Part of a small language model's weights.
Size: 16 layers, width 384, vocabulary 2255, 30.1M parameters.
Architecture: rotary positions, no biases in attention or MLP, untied embeddings.
Training: a variant of SOAP for these matrices, 1115M tokens, 4254 steps.
Each number is 128 + 32 x the weight over the matrix's rms, rounded and kept within 0 to 255. Layers, rows and columns count from 0. Numbers have three digits each.

# layer 10 MLP down, 384x1024, rms 0.166, rows 260-285, columns 768-1023
173162138150141129100119161086152160182120149123095163158155122167148130175191146154107119133165092114169107144107145158126138118114128128113151133164114107124077131106145164093174093122137156156097089115156205101112127106159172079130097083159137142179089071149110102160113124072168069158129105096043181096154129121093097032182148146148117120184153120155095125082118124150138155148152138159129091127096124088095123115110115159050137120113079144120076113117116080166164127129087187132173164076143086090120122168091150107101156152146063145121154112133093170134119168094126051152127139105134140112128162139114120096103194137125134083110057091186180146102134133149076172119120147143217156139131151158167165116095110133132087180118176125142133109125179121053102211142098160
174105119142119097117123202096093134121157147143092114150138102168103055142163174139109179177105113116173178127183153155106134174164152112097195168154130116071159123139158111077183118103147107086146100170129111118086109172062144135110115181161134100191131134151121140115083069111168101126168049113163091141145139110171156106113116125089191171121102072107130109128120094129063181142188097107150163156086150081171136155132119130166148116131093104177103231140151162133121157185070151152115156136163140185173077185057135069105095212141143115125150117178099091113162115150150123053161125143117131156059152186126144110145143164105144109118154103106113130169139152138068128112078143122120106130108123149137129139175103158091109110115158092048143095154111102110184087117113153
137199133167128087143180105124135113094149130092155099117126137191136087180116096098058115118129115132096104082103103104138133119080195166090160070110175147158098124091097080095142118198158099104185157118133166139095129122137149092108129098135154133132113177109150179191150175163077117117134166153099169092118094139111150156107096071124202160144188114141110109105146108183200070106129096109158182165161124208127111133088111124108145095106205170193171182132155109132093167150124149141112130121130091086164086118115103082117088119164191122089080162153158203083167160159097189174154101105101136057109103108149136123156113141102123152126146166169092163116103112126104158144140114105191055093137173103131110151111080156189136102141151136087151097106133144106133062109069139
167103139113167109113123158098062192122139167116137182126065143113146120147152144096113082195170181202155130150100099118106130146181142117091129098112098133107082130181129151104109084153093124155132096126097136144096115129159195037160158161162150117136134052159200108123142135090127105147206106197063126106219150125116123129132137156117161155069133078082152087121094087123061138109125095135125112147086166121144074138121143153105156120118122162087147110078141083155080109130062106124115090146074169113133094159165123082136087116173153074131117155107052108149154185123078118093125101146058145138185119120122105092156195131146088138156139107136134137125107052148085173088127101087106152150120131100091117169111163098111112125146161143139172126082153210097155152171144090
108147090181165175120169142127077113081161110114129088142129062169201161138093150158110145145075146064138116168143143126144126076088116102167153120166174104154098103123146135121094112145121137066116129145133074096106158115146112104184080097113133122108133116157164145182159098132085137129091113123144138151108137099140132129124030142159155149110142190127074097141141108175098138084158158062137124130152112087181096126164148152121100074131149092145141162085180121195108105113105100153084163145140120096122135079109162102127125139085141104101108169148083073177145155119125178138195152070126155077137149114149173106119089124107144162116187133055124126074095149118145201098160108129128130127195164104104139146072166109141098173082121147105127109073103137183113147142119141
100082087121152116113179135155115085115125180106101162118120087138110169128179197161157157100143082083160107178091168118070105171108160122120124146057128134151137123171121108124153155100147110160131103162085147137134154123128094101095141073158119135073156118173072132207130114139132163173162148129142165119132109187087146159098102148136145141088140106084119061136170048129132146191155123151111152061169149126094170107151101189099123129137102141115112145106099071174132132161155113115137089141118139159154158159136136147140076134134130104137082103141131141150081103141137148136122170100126130134199097077148090178113126042161109089123063075092154100143136104112129114076152142165111098147138164123122168153140109121076159082122138133102114202123146164189122157136104175
119103111076121105169122157096114133064100111073119135130146088050161131156133119146140142132133115154127068142156168138130129116128143132084149121117116162116178109183121118139153185141115101161122095152102116135146164174143188135129133133155093140189113119084135091073132119109099119099094169118143145091173160153125085073132079106126172103142168121118106084110133115160154111155092088122079167107146093162131136119118128170152089160078177147105114074168111195097104115105100115124146140089120141173132126110111078171097046121080092178110125105140084071180105170150177112137163124186126109124119087166173124079127189121132127107151148065064137148118126052100089156153113102135135164146169143142096134161112134139070163098128134113045125109117125130183169137117107075
135105115147157191176135174144110166131149098123112148145154142126154114160155104129141126112060054084164197141108145117150132123132101143120090110094165235080071088091107085117127201086109160090171127142107099035104113125078129116127165117126131138068143107103199191088098158156132153145123073184123131138079095129144142144159169145118160141127144107119144159140157145158144179107121108138130159115159097137085121182103166171132198102124127146095138171093128089073111133130134171141164087113082195090096120139104094113165158133088103084135144125125111128131042151125193160186194135187143115136107163112124114124125074174113121083114118111149112132127151179150126138122178146113124079120057156171100171111072128201191110117148136129105140143093076114090173188153108174
169139127169127089097091119146178171152127088123115185120180137150040116110090103128185151128166090148094074129135116128118125119101165137111173164118089084103075105158138193170178137124119075072105131108139140119091104154118106128164085173069108144044083160088155097144120141191115102108115056149172170109072137094166102100111141114152092132124099130156102114147185107148112129128086160143142154150154128117063077210147145066085136108142133175079091127120125120141150193131116180164111126110138124103151103151129082137119114122131093076102076087145120081151145110137190147159102151113098051171146115135088084121129127123140127094104108150096146128168078130147091124133058145138113149092100083135118088139129138173166102160093152172075111122145116114154205194153103103
073141108117067124082110137136083047043107168118110085126086162096156134141110179118113184080097095140155111112179127096110152175103073126137105058159102137147125058127203161142107135151123092084165156157135084083144133072162133112118154138107098080112142154087128119140141153174172132150145097100159170144170154148127089160156178149103096122134102122135187158179058107177098154166136137150111139147090111103112176052116111107181122101063144114070188121075145103127080110135138080096153127173105088090127122106162111192104112172111126126078130147209137095116101075158097191149160131127203175086218099077206101126171135151195101090122094125156138143104081127147170076114110108178136071090165124139096096169149149143122127091109188135088156133153142172152099092137144127
140120153127085134118160148138175121133110108106148110149106166121102107103111123123111107081121173123084095159105134182186090138119099093156102142169144104143153224140132122125113162155137162107099096141142183084129128140114089128158114076152155138161119159152111081175143157117085077127079133108165111119081085170141112102197074137154157126184180172117113105130166147229114166139208161142124120110162086117169173081167115167177168164099153162121139076147078091113096144123115111145139136108068126132177151175092120111125119156192078178158135134136103103162141109070131139125151126135172063115127123193123154094143130194128176132145123165114084094121129161069136065133083165079202194127176099123146203134153073112128149142102135132127173110163130110111136141117135107
174126125120157093053080077107131119139142114142213114185108133173078106104088120133151215087157113112131165091169031100161089111126113166125161137139117167134092172168206152127137093120163156143113113120093077122117149169092144094142128150117166197141168108186117119181166083095164108143133115130182120208049132120135106166086091168155086055141076175098067134112182121126122061147120117148096115093149156046161105128154132152111121107128092128128172118159112096140125132121124163124138169127178123122131063196156133078102129157101140071125099114157141186076135054107135108130131107200107096117132158133078140154128175191166079087122120113114168106107165160136148127135162184111044159162060161141164105113168204098081066091144133158093116138145110117183166126110107112
182121093144137113121121119130179125177165145131164130102079116135102156110166098077142156173167146094135174110190157114171037111124143134131129171148117138182145133141123109126123194162129117167096159156170137070149126145094135122154130191167153105117114167117134100124168173152090185174137161140099113087109158053122116104129191150103112124145094142135118193121156143082129137151092148148132196133077094118141063117115098098135134057165115130099188077124080066156067152076129124143169104097108097063124147101146135136141122157085087161129116159088125110108160082133150128223165130143110139114159081121134164083150109151161133172172127133109117152110105076167118130097129128122159080152189219140123055106169110153128151130139124134139164133120112137155135125123076128
162107145134172190128121202130125077096114109133124166141130168171140092097164055129113156101097172113137128112122131077141130101140135127102115124120065071131149110130172083125102159103087122127077181140119145147173197151158122112071112137090172134140126098138146170106129125075069100141065135078072080112157122096125150102127178130100115136127149064130167113079107129108161159124128104101044173179099123125092096109195073124122107158132083118072112132058129038114136091090113108106098156117115108104149153191104157151139174125160122164123112132170118152135175088126127124139143179138124105086123096119147117136072117136200121127149159191151157163184108160154144155119102139122059151108131058120152139125156160153150139117106083156162147187146028121139230162153123076
151181146154083134194122114071080128139082119125143157113103109110115057136125078094139101157103158129157128120127117101101118132109191165127141173159142148107143081151196167154131172078105136122126109095199106112092110142156126089129117140168109144151096115111082116117121112175166138108121140084083122146093137118140111128086107147139163125095077139155177120164126126111136149173140119132073129146132139110109155181101112109079137143191144151142119126072164075049147064133144113171106117100055169140158179167099119136088144104095116135108171188100089155170107139117068089143203115082095144118128154119112112172132060131097125106140138096135135148128154124179137103150103086187214133189132136160138185114179132117123098168076129095120139123076163107136105113200132106
140202125161162124088195164119161161136120102135158110125122183172154188094174139169156101095103142146105061079077116135118141162143135094131128119142142175149101140086176140066138060095090155128075117094142061114177087136104181169183143104107081136104115079140097114110150144157099103121107154118141095124141114150090113179157089137142184139154141119121140071120106115160087131186073146096124117080112138145114158119172134122097124154151130107114071112168153172132147182111123126104122117166101130151139082097172113123103106143150125080120134072128117152068071134100222090083112103110102165109066135155076126141176117148133097161161135157182088150088156149136154122165013174106149120142172108129160129097157093081126151151170160110150134078149131141136124176098115117
166097100166110126094149129147106207098142122143181119104104106140117155132149096154124170101103171117146119105149120087133142191146115055102058150117102091107073152208161073125043103128115168084101089096151163132084108163036146179134082152091161196158151119102115120123081172118143141132090080110166150104141166150096093115113158126146124158173173153127089140096149163070144135211221061107118099100059120125207125099115131060114097088154117140109162175134060071131108134179132161119141094131176092076139151115134126150126161127174134084127129121119126110086188078059121105158108146070137055133162114128142119180127181127088147193137144121164158092179143110170109151122123139071071073146161084154194167075127034115094106130168184060138192138130112102162069098083083128
139122208162100160139126137156110155198122129137153105137177159117171115131113107142117152141134141151128119101129076111104108119100185131168096123135202074174147076114108116130122150092126122102129107135094121140148159104090096194110162187136099121090106098135164138120085117072104126142132118169127125119163161153119111105127134097164097154111142137119148141156064090144114145114125198096106203157147154169097135107122149131129117144148096184146112171055127220065123070152104127135111112131115122158100142123140149077139104128103132099129159144064180067094123145132163041194101083137168130134150167044070127153117137071147123134081083166185167082163167112104137110145173124119111114122052101148119136133176078096179092168118148133135120123156138137120111123046141159
156107150091178134145176083127104174085114097144135105058172167114148143083073127160173059142171161168111121124088130159099135141093107158147109151106161116125175118122152063173129113126097153095114143118155079108095146091146102108176103156095121124070102114098183115159148161104144095181107130098108133165113135124135146141083115203170128110081148122116078116140079093153163071141116107121140090064097170147146138110136177160152115134093088119109079097164024153118149126126162122160120116121111143166127137138090157145113126154142117142162086112093116139120136086106108099072162182124140148150118137148134081122108168101087147118081098181153094131143158089154087131118199123189160135114124112167106081166128142155141126122114092143123120089106146125133112112124126112
134110187102123129134130094121170146117063126127148142168059132177138108142116061205113152154182128136068132136116159141157130100181125148179117148082155115130123072095127156129194142142083060114070181148077148183118127117109140148159115134123143126092123097098168113164120152161083085105140120114111124092127170108145133114117126149127171124114140224103084106215113128147082105149131110145119110157163126107132108159080107187131152135142060157092093128137135069109150120155121172074130076124132159098093080133125115136198158153145065077094109133124113168093034165134156102127117102057128105119139130163057126069152130158145123127131064107082128146135091112123150190111123123104118138118124096145120154106159130106089171128171120120175095139064091104182120161162160125
174099147138114136114093128143099117152143149115178111122118151153114138176144084114114109126135088117149113089172093126131111097167126139073152133073134070151133121112129086116165150094152160163142127128070135123134118110195182158091076135151124108112100093100121109143142174075092147089135155134092131174145085089103163142129126178178129098130179135111085115090040124105122124138112152077064157116112084111101166113164127133138086154081074106125101165121135127109110140122133121155091132094154146155106092132147093122132034089107116197145160133161109174134097102134156158147184137044090110167154160159190108103112128152153116152159174181105131143109143134149083114086099165132097147109125100146134149162143055117083165151123168136046152113104128175113160078141091137
182028136065086147158178154120096134137136117176071149132120126135154116087170133097128151123112132179128077097074123112111094067213118131159125144146132082109133146109114150113103155109148166098109106112114106083225134154167167184146094160092060093138121127142118096127138104099144154099152170124130123116060109048145104129091034154024124151095067089137086154165099111117145150136076119099144132112099105091069105126100159151118137098156135145204181105140127086189188153149178120167111124151134074120138112199155104148112102136116132175103162109105138068120129153174139106149143147116135101075113072127145100169011181167093150163014107100167091161132182103126097144108113129076074110084164118164148076140114136099103114121127146091119145129119145118096154141100073094
144171138079127132121202117132171131116157116083107131144129092136114159133158114087124139130147162192128129172145090165137124120112105139096161139156190200104058150156124139161100138137117126149161106057165114134157102163139114130168117155179153130093162136110094088157099141152186106114164179125025154153121108112095155090103149175170128105164124149081152126110101114121125153161133095158094117104084156114157133087118113139160222127171132131086120163118103068124107166147158113125107125071148131146183141138111111089117156116104123126109105106092171097110117071149115065113206135115137165105106080107138115188095125159131153124160219131180126114123155144096154107105139144131145140074172109132112133149159103112106157089131129172150183114184132107143140151130111127
137124137168064075156121081124090087132165112111140073150103130130134144071134089137182190150124107150170119139104149156186149151109101136106134108149126112079154125142146092138142161112115071124174194168123086141101095086094108219103148110089101158123111171109081143135115151204115133142024124169128107117148101161142127139157138160106157102131136062112096119127096141157149171142104156084150125153127160141169142076107150153128131191097111143153175167158164176218111094194166107174112103102137174089117085195123127052182145153125139102065090134130122108145129129163119131137107075159086118106132149107165215102155101105130153068133134126108070062145121133074146171136180147139094115079137080163190091095183104094152137165080137099110123135138129186165153110148132137
130116189128077161150111116094113054119170117125123146111217118110114126143096123162208085097146098114149170144129172149128104097106111084163137123155162113117105120123091149209142159116115117108172160131157125153145087119094112133135157103150186106068156143153104151095175171148181164120140188092077043180107138046142096092129145156050082142142137148091116101145134163142098162105132155087091111131170100111216115138174135135075155128099199135098221126119131063086146119131160136135116117124132155153085186098113149149178114180125142131072109122173139145128160086110125112079128145170125066077057186162026126152162104092119112121177120171199124141107174162096171110162072106163101100136137146124189130113088106081143104081104105148149147137168153085140122156138104129
159149154075143136101132179136148084082077098164161099098117098152148136084107128136126106157120099123163139073133090130138106113128126146120137166123143155108077168086156138115146151130140108128165083101197123087114134191089080149118149087043127123124067170132170118115120107110165116157133097104121167131203127157107091063145127149155123143177102167135091145128148171061120142132165094152180111147181129125154161129130170097152126183116154180109116085085106102122101135092124131111174119142097127117130103187146174129202145124144127154134133145060135159111091102103077133157157095134142118146120165115116173138169103140185053129123143121130107155116098186131118123130117120109145141156135053171148154136187128153130080121144170117165160148171104178135086082129144127